{
  "num_key_value_heads": 1,
  "head_dim": 128,
  "intermediate_size": 2048,
  "hidden_act": "gelu",
  "norm_eps": 1e-05,
  "rope_theta": 100000.0,
  "rope_fraction": 0.75,
  "parallel_block": false,
  "init_std_up": 0.0233,
  "init_std_down": 0.00458,
  "init_mimetic": 0.7,
  "beta1": 0.95,
  "train_tokens": 849500000
}
Each number is 128 + 24 x the weight over its row's rms, rounded and kept within 0 to 255. Layers, rows and columns count from 0. Numbers have three digits each. The size before them is the row's rms in percent of the matrix's.

# layer 6 MLP down (transposed), 2048x512, rms 0.0802, rows 287-393, columns 448-511
113:084163136104136128157127132104108128156144181120099132092122126109172128141108130131145120161138117105130172161109112139094125126119130171118084144184150150065159168099088139124132148145104157
101:114199099131145077129130157154144153127172110130105125114115135159115148157151116118100134129145153104118146153157158140160134098113152114165128155132120136133141110128178113155088128136118141
098:180136157120103187119121107134134139111116099138135169179104114117121164125112110119146100141130128120194132130119166129119103110102139127102118148121138152118108111101136152117104112138134104
103:142124121114105094124143089140101087131135110158088113178173112133147116146153153128103080126139127100155096111153174140117106158164121133142126120140122136121147116124111130116119116115141151
097:147112141100115151132138136130153125136173129133120079134162134136118142142138108107156114141144093080126098159127144117115155180117158133142162144121091133116116163138086163164113136160164103
103:155112142155150141133149145145085113120149163112119097151145155165099131144148146139182098176098087130134102117138089133110092132126166143159144147140139089124137136169156114128153155145124151
103:103107130142087116126159100106169129106108145139143151152121095138127116112114092114150075136138154121103077114163108168143096133145141128156112164118138114173097127085134127101092132133085171
095:060198115115097104160126138125106120124121110097103163143105173161157124128110140104122124094108153123087143165160149110142111089177131163109090103149108155145122125109125140141107136097102118
101:140154138141089133109121151129141128128095103117106131097139140118132107153178133074116108168075093154094163136157164135128118124103128139179129101115113158091150151107116132098101130129142092
098:130124096134138112122139135123120121104105149144108114074111093132130131132161119158103109109076117125125089123129100153138145139134107112125096143127155153143117130126096122127146100135174153
111:156083147140103112063126123166148138146114161147133134117130126129112149130172181138114083122144147119113132097121171148144107098109148133144182123106120141132146106177093129111131069103163140
103:123129122127096112116118112136139132087112151121100137126145110104087187108134140132142176138096185139161157106071130133152115123151126160143118142135116100154080120150097136109091137130108139
102:162089190119172111116158123133095136131090122098115099120146161107130129135099163112145141131109134140142102179110128163103104098123134090120124135140143117143114141128112162136168109134148159
115:118122085134113112074118146152113151106159142146123176116130119136121123132139123119098102149154145130101098110092104191145108127109167109133100120178129138132099135113169121163123139125146145
096:175156136153113108098139100156124148119147103123149095103110133137094116128153123138150179093120135120051103110113143164098063119116148133136120125119095089177121136073124116142118127114145191
101:097116138106113108127147112136112172090150139119107132160129132130126128124089118140091137103094154103137118111108117125122129095139147178100160128137127138142120138092177135124148120093084096
100:144114152145136131084175123107116144144073169133108130096139122110170065147173133105109134103148159123129157154161175189169132126136089114110058151130114112134093089142129141085098111109117144
098:149102080120147118088146111130133180168105138124096105152183120163123148161138119148144118092144123099135112127176107080132139160108127076102125101104124075111148127149148129103146138140139118
096:136161127127123103094169138160116146143185095139133116112133140165101106121086109104101126112140142144129156133125104151066100122135134131109119137142099138084121120124172118123153123129131143
095:185138131144167129135132126157118110161106156152068118100173136166133139143173150099130073115134170129188104088142121111118144116121136112146132163154130121082164178146104141164156097121133156
103:132153104086156133100158114102130095136148091160143147150117131130140133148087139132100127152130112164124081142105079135131125166095128134136169161098120108139141140137141107114133127119111126
089:112139118128131132165149117160136117108151097083141146139099151110132161121130122092129149148165093107158130141173135074133155112104104162189107121119136114127118120140167108105123130126115119
099:142157125144075149126149120108135103159142122166120126096151132090099139176155075143125090124140120111136141063092091154158143132092113118135139110184159116144105136119131111171138085118081154
098:133131118056125113148071098122181128137154138107171133091142158165125114138134103107093114130093120133114113077118110142130160110126129143132113133142132100109114107114133129126123159125130118
103:129116153141187144116140107179110083157168065166139128136140090140132136125151120151155156102151079132133113135147132104138095129154125119114177125128123131094150141130112122145132147131130133
096:158148102136131119157148133096129133105132139121141122132145139111104126135112084118152061153139180143090151150132152132141145115160100141125137130140118154086150133147157138093143128100150144
101:135105143110103125087139141180131132111090162131136131150081148124116127154116165085136156099146144137153158136126155148144138151093169099145163142105147176154083115112124160147124162130093113
094:134126178101168142118126096076114087132117132141136114114136129095154127108088097091125127140113115105160123119133101118116109105154171196105103152135092155136080131122133075109132123119144129
099:103072151131141109118127133081118110163144130131112100122143102105124109132107090160104150134134154149127118067071112140130133097119137113096158117137125152135160083126115154147130109118180112
091:148134172119098100153136144142143150095098160112149120143178115110099136100110158119143126078125106140126148127147141125161127116139125145149093085125135114137136127139112109125145143177118089
099:140079172118088152078121125144111168117160134104127138109097160133093104197125129101154108181112102091132132139143107097092133071142120159177106175142103166136140127110123114134140137159141110
093:159118155098130127144130124132192133136121098173091153102111111138117112126136133148144150070151130164121142089113155126086131103133163097127094145151125109155130128121125112171093155133162152
103:109104110152115153092121172129096112149129122095099126107130143121127104131131158106131136146125104131129130128128078126095106127122144149144100103129128158109166138145118115147137117148170139
098:129115128119149126218114121108107102144151183130082144137118137139081150139088094151152115138110151153110130152174107114120117118164130115097129150143162116145146105124096116118097133139133088
101:152112138137127089164131154128102142125124118128122147109116137108136098159149120144135132112126127112112125111117149099109121179159116096177136092125109112152102139160121125118139171097152108
095:125106112154107173170100081126129152093115094106146115111146150122126099163165093121123123120087137130094133132094134120114126115132153111131162128140164182099127117148105152118089139160139154
105:075068135127110109116120144154125153118117169115102164152127108139142160154102129124121147103108144105103112176108131174096123110114172098087130142155149152140096108087159136142144122158143102
095:156211157142144120080101177157141119087152142100165129141139123151142143094112115127126137113135175081136157084126119116117145076130149134135163094133159140146148144149127135102136115147175111
097:114178167137101114149122105129093138100171124141113161163118157086115102097151133094153128104095131099127101139130142159146141121130114148124120138133157110172121138159128158110138128160143118
106:130136128120145121118143102119157104094143150134144098136105123127125156137099103116143156122110118110098100151099122112174132130134129109100126156134130127134128134123142113123145074113091140
132:088154141103084114084119152133121139155104137123099144106122126081171147136156119116168163143167110116127092152116137117130113143172139108128160126149117091109131121121086149140145121165086139
097:158157126187120145157097126133141173138091106111103133111062074102166104129144114095116167115106104102111107107127167094129143113108139153147119136181130181162105116120131118145143152154145119
092:110141088112132139118155115112103112137087114157151087137137172137135124121127190152141147108099148147156145118158154132150173167073159149143095122138095140112116114160131125111111115134136168
112:132124147086158104123212096106146106136140123166121118102119126153125144181129127133099137153117108103141133151117154124126116123143163099092136118143132107151128124164128104140163142147105158
107:123174114152127145118116133152091087127121127105137105098110123149105149093140127114128148149111149110135091124100114134114131132099100128167136117150142118151095122114094130122133107081112136
096:113128155151119162111138111140119086165087095141155122102116107119123088149139134113171109196094154137133142112099103139146098123149129129150098147149136142098125113153125110162099111163152130
100:151108127134131142128132118100137098094103102152120145134178140159154094106151104160139143140147146131151089147158147154176148105137103168128112110178087075154144136116154112136143136125172088
094:086073137103118147147133143122126090120121121125127153170173169102127114086132099137121132128120126146105130143137129112109142068122129162091152128115146144120143097148112110162133145150132116
093:173113147119106108151141079149095076074082088126182126104132161141136094128118119119139128151131123116090125058113144112112106118097148154097112119093113144129141118174176134137135182125100188
117:116094071141162136132105148097108142153093130111094121151109122158120087180128154167140121117049126145077119112123139128103111108138139107176117111128109120094063143151116128123139114134135156
119:123149136132144125121122145142076103148124104129118099150145162138092162116115157160149126106125126118120124148099135114167142177124119124118129127131121177110114146134106114131148096133104140
100:134118099104077094140119124126126114167108129103099112142135135122096127125153135152113115148108157163123154103106101136118144148120102088137096111127122148117135118094114126116103098118105156
095:119155179160140118118099133102115143091157144128163162124076138139136138155142141158141188146106115127133160126101081128071138151128132155094140123130133098109078095121159106117085099135115142
109:116140101134144131142148175107124078122135082127139147116116165113159092156130107118145122148105159156111162140165081112125146116124152129133161138143132146092142145086142144138137108144126135
110:188104137158182099109093126128123128148137087146089126152147144116118128134181088140141145097086120127138119140122118114136122155112142143137128153133128174118127119159126167125137160136185122
100:094119138101089099096123115154184167117120129122129166135141109137137097112136136125150103111120113148087104126151123134138097139080181088055142138054137127100153078154165107119122114135152089
099:145170120131126089123100118140139132139114098133151164122124099117143134111120157113127086146165081121103110137141095128097126138121167125143167085173125125131122119136137147143173139145155105
094:136107108112140136131109109116120147155168155109145119120161159118145145144113207153174128093121138118143142104134122116093139174115129110128139149114146149131112146132158153083153102160137142
092:140089118096098154119140117117124155151130179138152143177109133157120103086097142140133104137091153139111075153109143099161092113150134147107122133143122155115125134147148136125106135151129136
110:113159115121116159146125146144151155085132105155139118134099193185121125133118163131124104124140141089129147118132127128138153148118123137118138137114162100094111072105121088128157118115123167
103:110084110116142165133113143145122152150152138132118123118106129132134128132123158121155101094148138183153157175136100110136105119148103110131084118122172097112119099115144084155110146151134169
093:124081108173081121133083136129153152093147124104142109155129118153100107148139127131155171082107121143101134089146132160100118118120107109124194127102150134129166127127109107145127104148118149
110:156132160138142199148133110143109108168119126121122112120133109113096148137141137124155169172092122145156103073128132116132122150182135118115136116154164129128112144137095100124135115183123146
101:107136114134142129136166165121143124126124103116144157155170175105111109089160150087149105130135174139121131138135154128068163148135130098093139123146132130145117131106125132167107148139137150
099:109125145105135109116129140131133145105155102143121182129113112165121138120136102112108125104115154083114131139117127098117069145110128144147122123149121135147065117117114121104143153131128115
098:111143142140136131161103185088102148092158127140088145172151141121195118124113150175125118114123135103153149164111118095101113138109109116130141131182179128113141068104130131144134108133150092
089:121135106106176148128130175128120120105187130118120118125143128133082133131153103163112147140080115128118109141180111095116134108136102120146132098118115080120097154129156143128127105115121125
103:127110111190116101113123119147128150175109107109139113139158114087130133105156158150138130148115084125116154064111145121099154156115123119133118120112144122141111139115091154126129174121153133
097:131138117155116153170090189141163153132072132148129136110157140102147128125155114156140156123091118124135111158149109161154137127100151142107103149128118112169136107149130125141151090106111144
098:121172143112153141140106167137152114140156099106136149114158112128120136098148126119145176095171148150062160151167128117134114129163096125159121114112143145125140108127123145147136119141124162
096:140127089078103126081158118149186103118129101086152154163132136157117136143089105148062119117140047094137129139140137142133140114127165112143125128122128133102173164158125107119082127149114088
104:095137146104146116151126155106175139108109146091116087133153136087167168150164113129124128143128119111128127101119089123085119124106082147128154104136119116150104150114137116166140132062106086
102:140125158116125131137172109133099131166120147147107165129133135136161107109088155132118150091086121153153160137140156110090097137109120062134146149136122150078155143113108140107123103167136132
103:129090116104124136147134125137115102150092141135122164110131145112125100133162083058116166139143114135111137103079105120134110095099134095128150160146112109134136103119169075141129142136148105
106:070122131099143110150112126092119156143139152108132071097180111105138104125116146154116127133121115119114128132154132137085143183134144112132133135169128161120167137138134160097194098098152128
101:168124125136133145164111081114158124085098162131184146154118160127111129106080154131135106175152129134114165143104137169106139094112113143093085133115102131219108130162120106117159107122164140
105:075149075126102140115117128098121137146139151129140084130153153137079139140127104128110129119088153126104138131154121131139114106155108093136116117113137126151124160122153115129142169133119127
096:124140140071121133109178117154134122103114175128135124132070099103155159104114109150097165143135127142147150133148122110123162123091112136130120132122159119134177172151151142114103094106144125
101:139168146098135110142077141116134107129130125083138191152129156135122081143159134093134113163146112133173148089128147109144105131084121108168102099140101129099115146091131125108120162136112123
100:130172081131112138147137151122100128133156096126125132155168135151114147108122111102147133138162136154106111117157112144109145098114077154109145108090122136131168109181127138086097119117138146
102:097179124138113109159116138123114160090123132137130117150092115109118140122137119161109150132127100116084149177146116126167137138108136167171148115105137112119148104078168074136149091146121171
103:102165169142144121145159140128127096164192106105153127161119138102122171103150102167146138128168139117118101095122113110117129099086123194122132133141139125148108140115145066125123103147103134
102:116108145129121133074073120108112140147141114156176145126114100100171127135136124124109099128111114099168155133112108199127165102110163140118097135123146091146122085139145121088118123103122113
100:138120180132154118140166129134121135095154138126116120117069168153210119085164170125131146126108122104135161115123119161155107145119144123126154147139121120141138102116142146102146129152150124
106:169118109106135142161091137103150152094136159150113166108150194120121110142128159126132151160126138139098108157152124101145130109137157106107117128108102138094154135105124098130085114156119130
097:138108141145137108137119151156127152161119141147111129124133090111095110117124141149132123116127126153110139096152117111123129119115125115141139084097148127146211093158156126106098150119129091
101:107137132148070086135117132156112112142157150132160138123142114073141106111152138188104101100088123106117129154105174112159166148118134043148102136118144129124124163131140143112082137112125119
090:161120144146113140158165104079093131125141126127121120113151182122140156120167132106116107091135116153147098117159120174128135120129145099109128118127120156122124143147136150182115122118151101
113:167167138114117138185134073091108095130084135128140119118079156123140127122118135121111142081093108100103147152131106107150119150117128116142071118153121130149133163123143163118136123118104133
097:167137131130119149153144124129092096142109183112114130162130095160086135110130128111123148136097105140079144135098146144065120108131110117172131130113147143106117163128119153109121182101134134
100:120120100144108146064143077118157148149151172079196157111134134123113120146121125155155169117114089148101119112137158104165130148114148124076087138101120144162116064124132108129119123096119140
090:078135114153119162163129152119159136145127107090110140121153136106130155168131108140149147149155096138143177109185075134075120091135142146119140133081133107138065067103166128167112167123127081
117:125129097154113092144165136129117108112169099072160164115112130109131117107120085161141073101141160117117129125110093134154168099103157129149115193134118111109080126135150059135088112119126127
113:123118101138120171092156140162127166141145166138180157115114126103115109132079110116160114121157113081162145165151109155078166167109166149102144123112122144140137110151117116108105164180124124
099:117131159163099125154092130136125114133115112138159173146093133145129145113181130130111130126103134124110135096125114119150121141150142120147101141137157113123103140110107137132095132125114124
096:145125158142106122132127138110158126121137140091147065162127123143139097132112112096115143143111112159126110116140141151123133129131142132161111143150130137143124141141131110130116112083119122
099:141105128123138119150118160119127113153109159147133117121117103125136117112159116143145125139126191144124107140130085150131140126119143143148146166141109151137132131085135086141107094099146111
095:101107152124124129151148110146120120113098122135113084144159092146136143154097151128157142134133138122128102131139137157148148149089164141088144148114132113094119203121068160157091151136149162
096:124106118140103132141151135096133114143103118158128094116095100130128085103119132112152099122113090162145101137101125103117144132102165123108113153126156115113129144111105131139145124145159160
109:099139126086114158160131150132163111132169112121098114125161161076141152110105131117142158134130132122117096113093121135110090080134153117125128110127144151145144095139106133130155119124156112
102:121109119179101134150131120104108134154120117108132094141084118165181132115129131123131095151146147144115154120099116163122098130105168154112140092121146104172096112133091166106130063121169130
096:168091159105115097121124117129083134122131137144112156126166098080129122142145171131126136080156113151113163103107184139099135117139122117137152110135118090123130111106134143160148208166122150
102:163178177178110126111106099127120117116117121101118140127168146132139151120092145134150132157164139103100107099133103149125106136120130172126102103087146125108144127121160139156123155081107123
100:133164134098118124152129115147095126153158158136119170091154117122134157132093104138109107128143127135118168138111131120112151133087135145104194135157146116146109130118149145163136091126113085
100:129140104135102157136121126164130152095156144102110108113113129145082087112111126141161097120092137136139143152145134111150171109103098140125117161140137148139091159117115152141141153135115122
100:112143158115106131179106131118182116128125129082105094136148150091123118127138146156122113151134164145189113096078092098170110133134133143133132130134145132191143128176144115082137153102116099
103:104170144110124137151078098113141128107148111135134140159104107112116114114114123159143145107101107106138159158118120058175141089100086097117091074161158164114090099156129138124114153127098101
# layer 6 MLP up, 2048x512, rms 0.0815, rows 288-394, columns 448-511
103:104119132124096129123135128130126125193119184093151149152176127146160115128120143105136112076131148126154139150117156129156150145131132160116129130152125129119125142094086131161127107120111121
098:114114166107107117120148117117115115115083110136146084094130121152101180086115135140169118191136106125123101107126119102176100117130108136181125125119152141138135144170088193091145082128126124
103:124129150121143127118120120125123099128138119123136149076172146126191170074146120128119133165112099113145082062119127151145122121161191149111095108154130112154161115132135085149143136120168103
098:132137099142132115144121133139135093135100126163167149153118148092145106143150109151092091152135143165157122142142096124111124131129142113138101170144184117087127113120058165143117108088118146
099:088157135100126138126134104159137098143157179098152119117070134145139121102067096136146157090144108149110151179135125079127117098113162155131147144123129153086159123156141116119109123132108168
091:101135165133140131124103107140118121138146121133101134119146161155137072086138135125112125141134118124078132113132142084116130115129131161134152120148133134120132099141159142151100122164134127
103:128073122117142149128122140148140155132108098144140107128147064136112122140140145115111122146113155149143146064148121146128120132090155154168115130113136122121151144155151091084150091119141143
087:141123157135129136113115101139133106126111143131122133081111133123160145121103105118120153113149117150080119124115147120123110119119156104118096155117099143114147112138110133146118096100136128
098:119101147113120131130124117136102122158135138117156118160125159129115104099103152097159127130160100131090137162161155097114116104111122143147152120136103106119147109113130124119123127061081100
105:119119123111148155130140115114100106145146153114161181146146121105162121129167143218149150155132158094094111093139158132170143092097116074169135138126094169139124072139086166130129123184155165
103:141121127133163107114192115137073152143149097173140144102143153097110116135152111132133137157150172118172134114137104166121128154148133157125124071132092117111169125154137151154148096127133156
108:149067115108167114120163129137128152085154154113123151141087107074123119096140150143119095143063136128152163135156151069178160121105132171122050135125111105100118140099110127135121115140134108
114:117130105151135137092143108096169124142099144116091168126180154165136101133127065099123152119125141157124133083141139144126117100133139152151144115150112129145144194106144125130130154137113129
095:165110179122143132139132145060132121100155170127162155155164150129145126138134112109105126122111108134143129138153157130172122131102118160144161133118150172130100116151129139119175112115127110
095:140133112164139109085119143151129114143077164133147162104134144145141085082131127136091111106123165105144131082123107121124147143114103040125132075104166127137136108106142153135083144139138123
094:137128135092152165134072132124125086121155132113142129166131142149119121117139112123147108160107131119170142122170092153120109090141142092135167123126145126130146162101089133109130138119137127
096:099132145136100136098118164136110120149069088132141148171136117088140159132142124127144111121109123140133085126163167109141151105123122144117118152118080126151121091160124132123136089133138146
100:113093141146147148155081126112116138118061095137104120138159099111142148164131116115122119094116127136143119089159139149153117118085146141121138165087142139184111117130104131197117170146097137
097:145132159104102157116085132123130126111158122148166101111084136090124185116105100121127141146097146128102128108140099121142127134141111153132093154124150148139124142085105098135156126180111059
099:124103117150130139127147152118154129096145144130113127105139156122134121156113132100123121145134150103152140149101122123156130139132135159085143151133134158123178173191136110114181126144138083
092:143108164108138094125130140096124177141131133159132121111123102148113104144106107164151118104114152091111118076105162173116120122174115110087146131171132154146127107120095123078145173106167134
103:116116129118114126127111126104107103157111144148141123126114104129117107116158148135095157144151129106111115147157158094129131163128144139095092125080153149129128157078157124136168152090095112
109:112124133166117148143134139091096108116094105182067149139113135116120130131154145159162155128126136113097141204117113128143124136115168101152115077128113127146126157112164168094128109137129111
100:154123112150189137158147086107141104134122100143081084145143120170170103104120135126141142121161107092124120099137168117134122127131135131129111146143130126152118126142138137145167148118127100
098:099097145158152129151167114109143085124105109147131135139142157145094122147141164128131147116145132139108144113130136135169116165126127126093096116171116098167117137125108123145146135140083094
100:130137157055128117121120131107112148146174106116120128180124140129125125141141150157110111147100164119106134116141114106145185129124154171107112141123161122076123122102097130145110133147116141
096:153142130144101157092110133156136095108137130118147124115131073138115104091111142152127135126159118146084120150159123158115153100147099094135171122201148117114144135113144170158162107120101132
105:118114151144141081137144146119120128104169102157150152098112097081125081118113108103125111148129100104132121113110111116104137074093092122122119150146137091080177150157135132106114149138148138
097:164157109126146113116159100089134111108169116165133131081117170170137125108087106097123163170127183176140136102126101125122132108131168148137095137115142141114132113120148121107088144078147157
095:087124116106137118099109130091107108086126107130107157163163099129146087121095078162163108162096073101116116187128037085128106149085132106159148114111143158145129148143116138145124128141136154
097:117169132125121121099129120139082088143115161111167133153139130142144153169095141111109117150150114131087127129152111131143156176120143148110154139122119161110128108121114143108101105140130130
105:207135108144132142151115115158144154140156117114129104122091105139190138119127092117123123149072098084104126148143125136129135137133166068106151154109130137127093141150094137136156114115111114
085:126122114150130112096131193101122129157140118119136132114092136115151160127145098151086128098084112126144149101131132108106124117117111106122122154094193128131141165148141128100089097097133086
095:159154105152147114119124135081122145096146124138100145099143146154123081148113134162117139127109130119124159142130090123088126113105137148127140165124164117179123137148137145128145108128070100
095:105164116141183117126133160125078100146150160129080170151109125140106161094121129128099150103133107124148119136109097113111159086085143109148086139112090130131164091117120136096123122130064167
107:154129125168142132116096132141106122134129123152156082103145067125113124102148126117099144135115135141121143132120104123136066148148122144115114149071132128139125116129093142142122122182100101
098:105087096152119130151087106112157135139117139100119157114142116132143137140142144139129152134106136101137125151127131156139109167131090107142089146125088147119144133152117164143131122112069140
095:122140154093122161114155137160132112171092145108143130119132095136128153139118135104124178104121118138128118115125065099122104130098107136112094163098149135101124159127101122110108124114143111
104:131104146100115152107110135113159113097087112148116126155140148140173065130108139156120140145109146095112073144146145126094142107140127134127173149143077090131113137166122076125123153115162159
128:159130127180169123159123106095132107096160123131133125173114121186066146104135127121091113134099133131127139140152146107116159148097112143102090108112121174138151165116168102121131151094164108
100:127122145083165139149130160112168136120157101146136119126144182129120121149120121137105090074156099165087128152145108130171102147126162133147116174143170154131117119136122166145121100109155133
096:144131147166122117131108168150117118136128095107123129118124120132153171143152115136127135128138127100121116160141116133080107106121115125136155131116172134129149074106130139091076119114151140
110:136128121134121134125112124166159107131141114108131119138126136119107095120157085099143132134128134127133143161098142137151100159134144129119156120124092156134121129125030165128151136163133147
099:175123098147121103127129128123153136125114125127115112113162103103125134122133114137115085106101148148146147119131136130138100135107115177120153090142149117086165114114112143100162146157139161
104:086166083138074113119130089125165115130159112139085087133126101085147154074117126097111178080096101117109125158213144135149147112112133124138171126153099181157129150114108158118147159118157134
098:121120141115087118095105113143134127108152118131121082125056118118137136120106152149135117153115113139128134086146115116114155110100130142145139117121178103103198130125105176143149101101133121
097:131159103104134099101114137153141106141134109154140083141148109136145109090116113120128084144108109120125130101137157109124131184113137106130107113113120114102122114099177143125130115100111107
097:098140096113166114121126128178124141142184127155117126160137153101127113124156103122115131116120153127158119152096120127113093156167124124129139092126187131128124125070106146107126108105161108
101:117153165129109108132139109148161129124155130130192149119110095135147149099113078122072136126182144104178105142145141141109127161111119163074158121100176110144169151070108156106141123103130134
113:088156119156153099103150123132122037134139156135096133128156165140165141126153146110179139102122144164073146154125139127108082098128097149155130103111103180093090130142135107103139102119074145
096:153137138154126102194157140146113141118151090097119121124110130109096068131099128083104095163148137115116142139168120127171140162123131152151142119153169070085113116171121149151095165119156161
096:150111121105138128151154131165152107159103093113115099183132088095147157143149129101120131105108132155102110107138152114171180156141126081136138098147102158070167148132136138125148148106088139
113:119111128125161128145188151112155094160123137123102155071152150159173116161127142153131156144122127124121124133133130103179098109124157150111080153156120130108103096147153128142108123131147148
113:142091105154153142122159088125110095130162110129115142138145179151139143125190132112098143089120135132126091118133088147075116108132128148165118140059095119164099093157153135152132153112159155
102:103133108179118137150139149099098144153120105127106094131176119098138154179092148119170122106130222097130153123125142149135110144143169170120126137085122131097125148106110104108147122124095142
097:148143114141103095105138140135145116100122143129092134149162118164129120119143116107130160132128100120115149186109149134125111161112145140137062104096144128131096115126139127114138111133093154
091:161149105105120103136136111170140119152113098157104099128145124133126113108131110160096099189100112133134106113136105132119134122181133064144134090123108144115126141138140137128122136116130105
096:125132116135116136138170096111143100124152125103169139113089141118146140130133131084142104088103105072114165149127148123116107140116150136130143153084098098092151123111178105158115109167128144
106:113136118140094109146110127126128099156164090145136144115134114149175167100163144131154150125108090122147168138114147102146129153089118097131133136105104105098153137121141119124106138140097146
090:115130188091097135110108141159121117136135113128127099115133138157117161148145142108152179129087130137111114109077180145132146150124117125137153147147136147164146156128125168135154158115151126
104:086128151121116112164114094144123134151115085158155088160105102157095078118122109140150139143094144066140084145139111128078140203149149163135117140155138118148171126103152078074120164122146138
106:157132171138144118125123072129140135127144117135125170160095125106096164118111153110083147185167097132150097133112144116105127136105162181148130138165118133150170135128136094114171118096159120
100:122113140084154114101164071126137107164116098135144134163112099181147111134122140134095127142129100145102107182148094148124159159133149153129117117144139089126123127153141117107083131129129126
102:125130117127097128116122139124109173147142142114133109142111137137082185099133104091147093122154110071088168123119115134138154126125155166120136160110111090106101127116125126129121149131104148
104:119138129095162124139132115158117116181142140102135134107104069139147149112134112111120126147154131171130119138158143141149128101137123156114093136115140121121181143142144112116165121110080144
095:129119169162108107117142105150138125145116109089117139122081173123131161109117120093140141150168087113110182102110130174134116105161150138121116152152164148132142113156127091143095153140120134
103:116098120140158147123116104125123113132111115126134169122140125165138120101141096110185087120102172133108154091140129155094127080166139112146153207143170127143159130117117102134145124088134139
093:120123116144118145134120113115094154137124122156109147084127125132109125151075175130127152127129100155072124139120129195107140139157093150166122149102173139112147172103117089108114125119134139
099:094107122156137136138131110123144108150097141170153109132116131130102108146100145151092102132124123147138130137114107123160107135077172157123149117104140123130126130124169072121162102117139176
096:117106114137158121174136121162138103148111113136139170141119173122152158159143193106125120068153153096114104110111131136125104120135116114129145129142157113121126117152117143133114131150147148
100:136115166088130122198118140136101130154110088149132107097182115102133148133120107109149168149130146114143093109119084104142168129106127133101135118132151135114125115108112140130122119098102119
100:137110130140099130122130151156153123127138099088086115135108119128112130089135080124101141108103160126151133082047169155131137128134157118137100142185144121096136154123145123118147097136127092
104:131107150142144167106123121194131094158135121126155158109122144105104151101170124147140099127115116152129160143148132143107117084153121133115155117146174169121117139099121147116135133138135135
099:113143179109154158091074148130156124104097175137109107169152133119148157111147120125117125188102074143064112133154140089111192133124100143129151123138136137112125160107100114141154083134117106
095:128073114131145134157098152143108120138116159146117086121127142133145149094097131137148182170124151139136100150127111152100101147121123154147134129079115094108128120110142161074140124132101143
105:085110124131134135063105055112110105161140112126142166095145142142131089128122139136090106122095109156084123170133093113111150134160087076101139143176083105115118181108091126137074129144132168
096:116142126133153129145121109081129109126167092098126111116126152100118134147098107122142151160123155145081148097127146085155135123128138143135149140138105101102156119125095114147112095145093114
096:125126110176155094176100116104168129110137164163122164146107155145125110129090153123146135111139129108113126072108096098115099136113117138131141106135107091103100162149075105127107121121144131
102:131134139137124123107156142158078126105110150096137107165080092125147127129110167114117086144110144071115124097084168141134115168094115130153117120148153123117133122114100164180092085152159123
098:133110122199121129116138095091094138124124113114100103116104160098128081127102114157159099139164120113101089117115139106150109132102117112122167111101100197112106109136125122144133116141127089
103:135085122129135148122115147136114172126078143127123107178134102147159094129138158075132142116131113117143140127103158128120141118116129158127104115170138149133147130099143131130133130120107155
101:102156029111127135117117137119113106096074123130105146137156176166147147158104155124102155107111092111096110153125109111135115141146135147096134125161122122143127092109170093143171114153150117
093:146133133093107158125184158128143080082115117129136161099127133133121175117152123121077096105087125146093163141110149072127122115140101160133100155156190134129119165120121108129145149118137116
096:057145137115155137130103119070131129181136162132138126100098117118138138139135116124156124146130137139118122151109108133127168140130152117102103114131130130113147117085110076168126123118150067
101:123126116102153124147137125144107122135130116109107123113144159130119138189095133106131095129112139127121126150145136147120106106112138168118150187129144167097134179119110126136135126089139211
102:131095120086109137116149118103107133097135130085120116150150131166110170120105136134126151102115176100145138155120137123160129154153136094105086140179132109134159138158117097170153145136152090
097:094171150168093101147084124125137136119116103118128145156126073144108110129100118094169164153091158162115133098108146088145129160110118126168096149112093129154127156099124115103154136149131114
097:166139112101116165179121158119107114139147130089128122113158124160171112108124171136100122129130095094131122142129128170155114153095125122127139100119134146137115139140148137117096149118123156
097:127157121176131142157142122119144115124119084121110125161099115147137124113110130151128162131140144113095115115139113153107126139166109096132134138151119151099103108132193110141129111184111157
105:133155123145136166120122142157136132105151119131115135148138111149092139138117110065102126131132137143143135139109132078106143110163131132129166141142125151140143162104136127098114157129120101
107:179120151156099126149100131110153148117143166162094122127118093133116088126129135121110166109123133109124111141122163166127129157130152127117071127122128153089138151120118078109134127150143117
118:150126126105169121112156123104099152117129110102158139137079113146131141117149172163155110112117132117103092106123136125130095111103130121175105146103122124119129129113107129150115145138094097
107:117102095126163100081119135092098123134131137122114126131121123118064093134143176161126128151136118141111165121100118123107085127145109102124116169187145129118151133144149166131150128121144146
099:061140159157142123100126132115133131088135117158127094132101105122128129131126151100139195105132137112122129141133114126133106130115146133165148159105121106142116118130147134156150143070102088
096:135155076135156106139125126114123161129099132150117159116144163122142144123141133167134127102158163144125165132085101118133110162120132136077123123095150108124122143178121171152138139127130125
098:098133096132133163136094058134134115118146158127124123132108140174149150145127114094123129099090016094101113098173159119125152162168095066089117084128152099146137153102142139111144160164119103
101:121120122123117112127111111125130156123134136130153105144102131129117127136121119125109063100158147159119184189123111133148153155134128093125137139173176151132117143132146134171151141164128105
110:101110103149115121119120171123146122092130115142140140087132145153110132200122126148114126120143139150099126088156130141126135125125096155119141127126150121117131125093136128098106117091077114
105:139129091168127086142154121128128136123134120104139098111158132105149116140146095131137133108151134127123106113100160109132206138105165108134132158183131056118155112132145130097118133095131092
104:095118118114154132108092114118133137112116135097123120149175080092078099129147094100125123112162115113112112159125106137135132084092128125099152154103093098104158122167109124171121144135116137
096:144165115166118128155138126156193114137137124146147122131154143141146119134075109133145167124093113138125132150127116134141121146136125137128107130137113151093103130109114167096167093102143098
101:165155154101171131136144110058129144174140097077124148110154125139141153108109136051204132137133107155118092149123115137129129146131148127137138082154108134154168122154111151140137160116118100
095:172135137159120158140112114142122090115121119084089095136133160151147110138121168135102104158158138099096140094092129166148162126113135146090090114127184138096150130119144100113161153132117138
099:128094144148129131124137157111113101105139108134120114140143137155122115138133111167071125132149115141120107122143115135131111153100144132154126138082122062085166128141113086085130142119104148
097:120132107083163135107147144140115098135134117127124127135128102156122103104120145132142157114113147078142149133154120099138143130147128120071100136105141067119090150133163131111103099139124107
098:128132133108093118130118154166159181089106115122075091143137149121116117094154126174145142092128126131123172121119162131091096103151145116188126174113138132152123110135126117143156126158114127
095:129151158163101099149129117128120087185104126098144097157061130094141131117133154145149152106130105135096126152095105126158129099115090153148159158110116116143107104116128150139119083129166142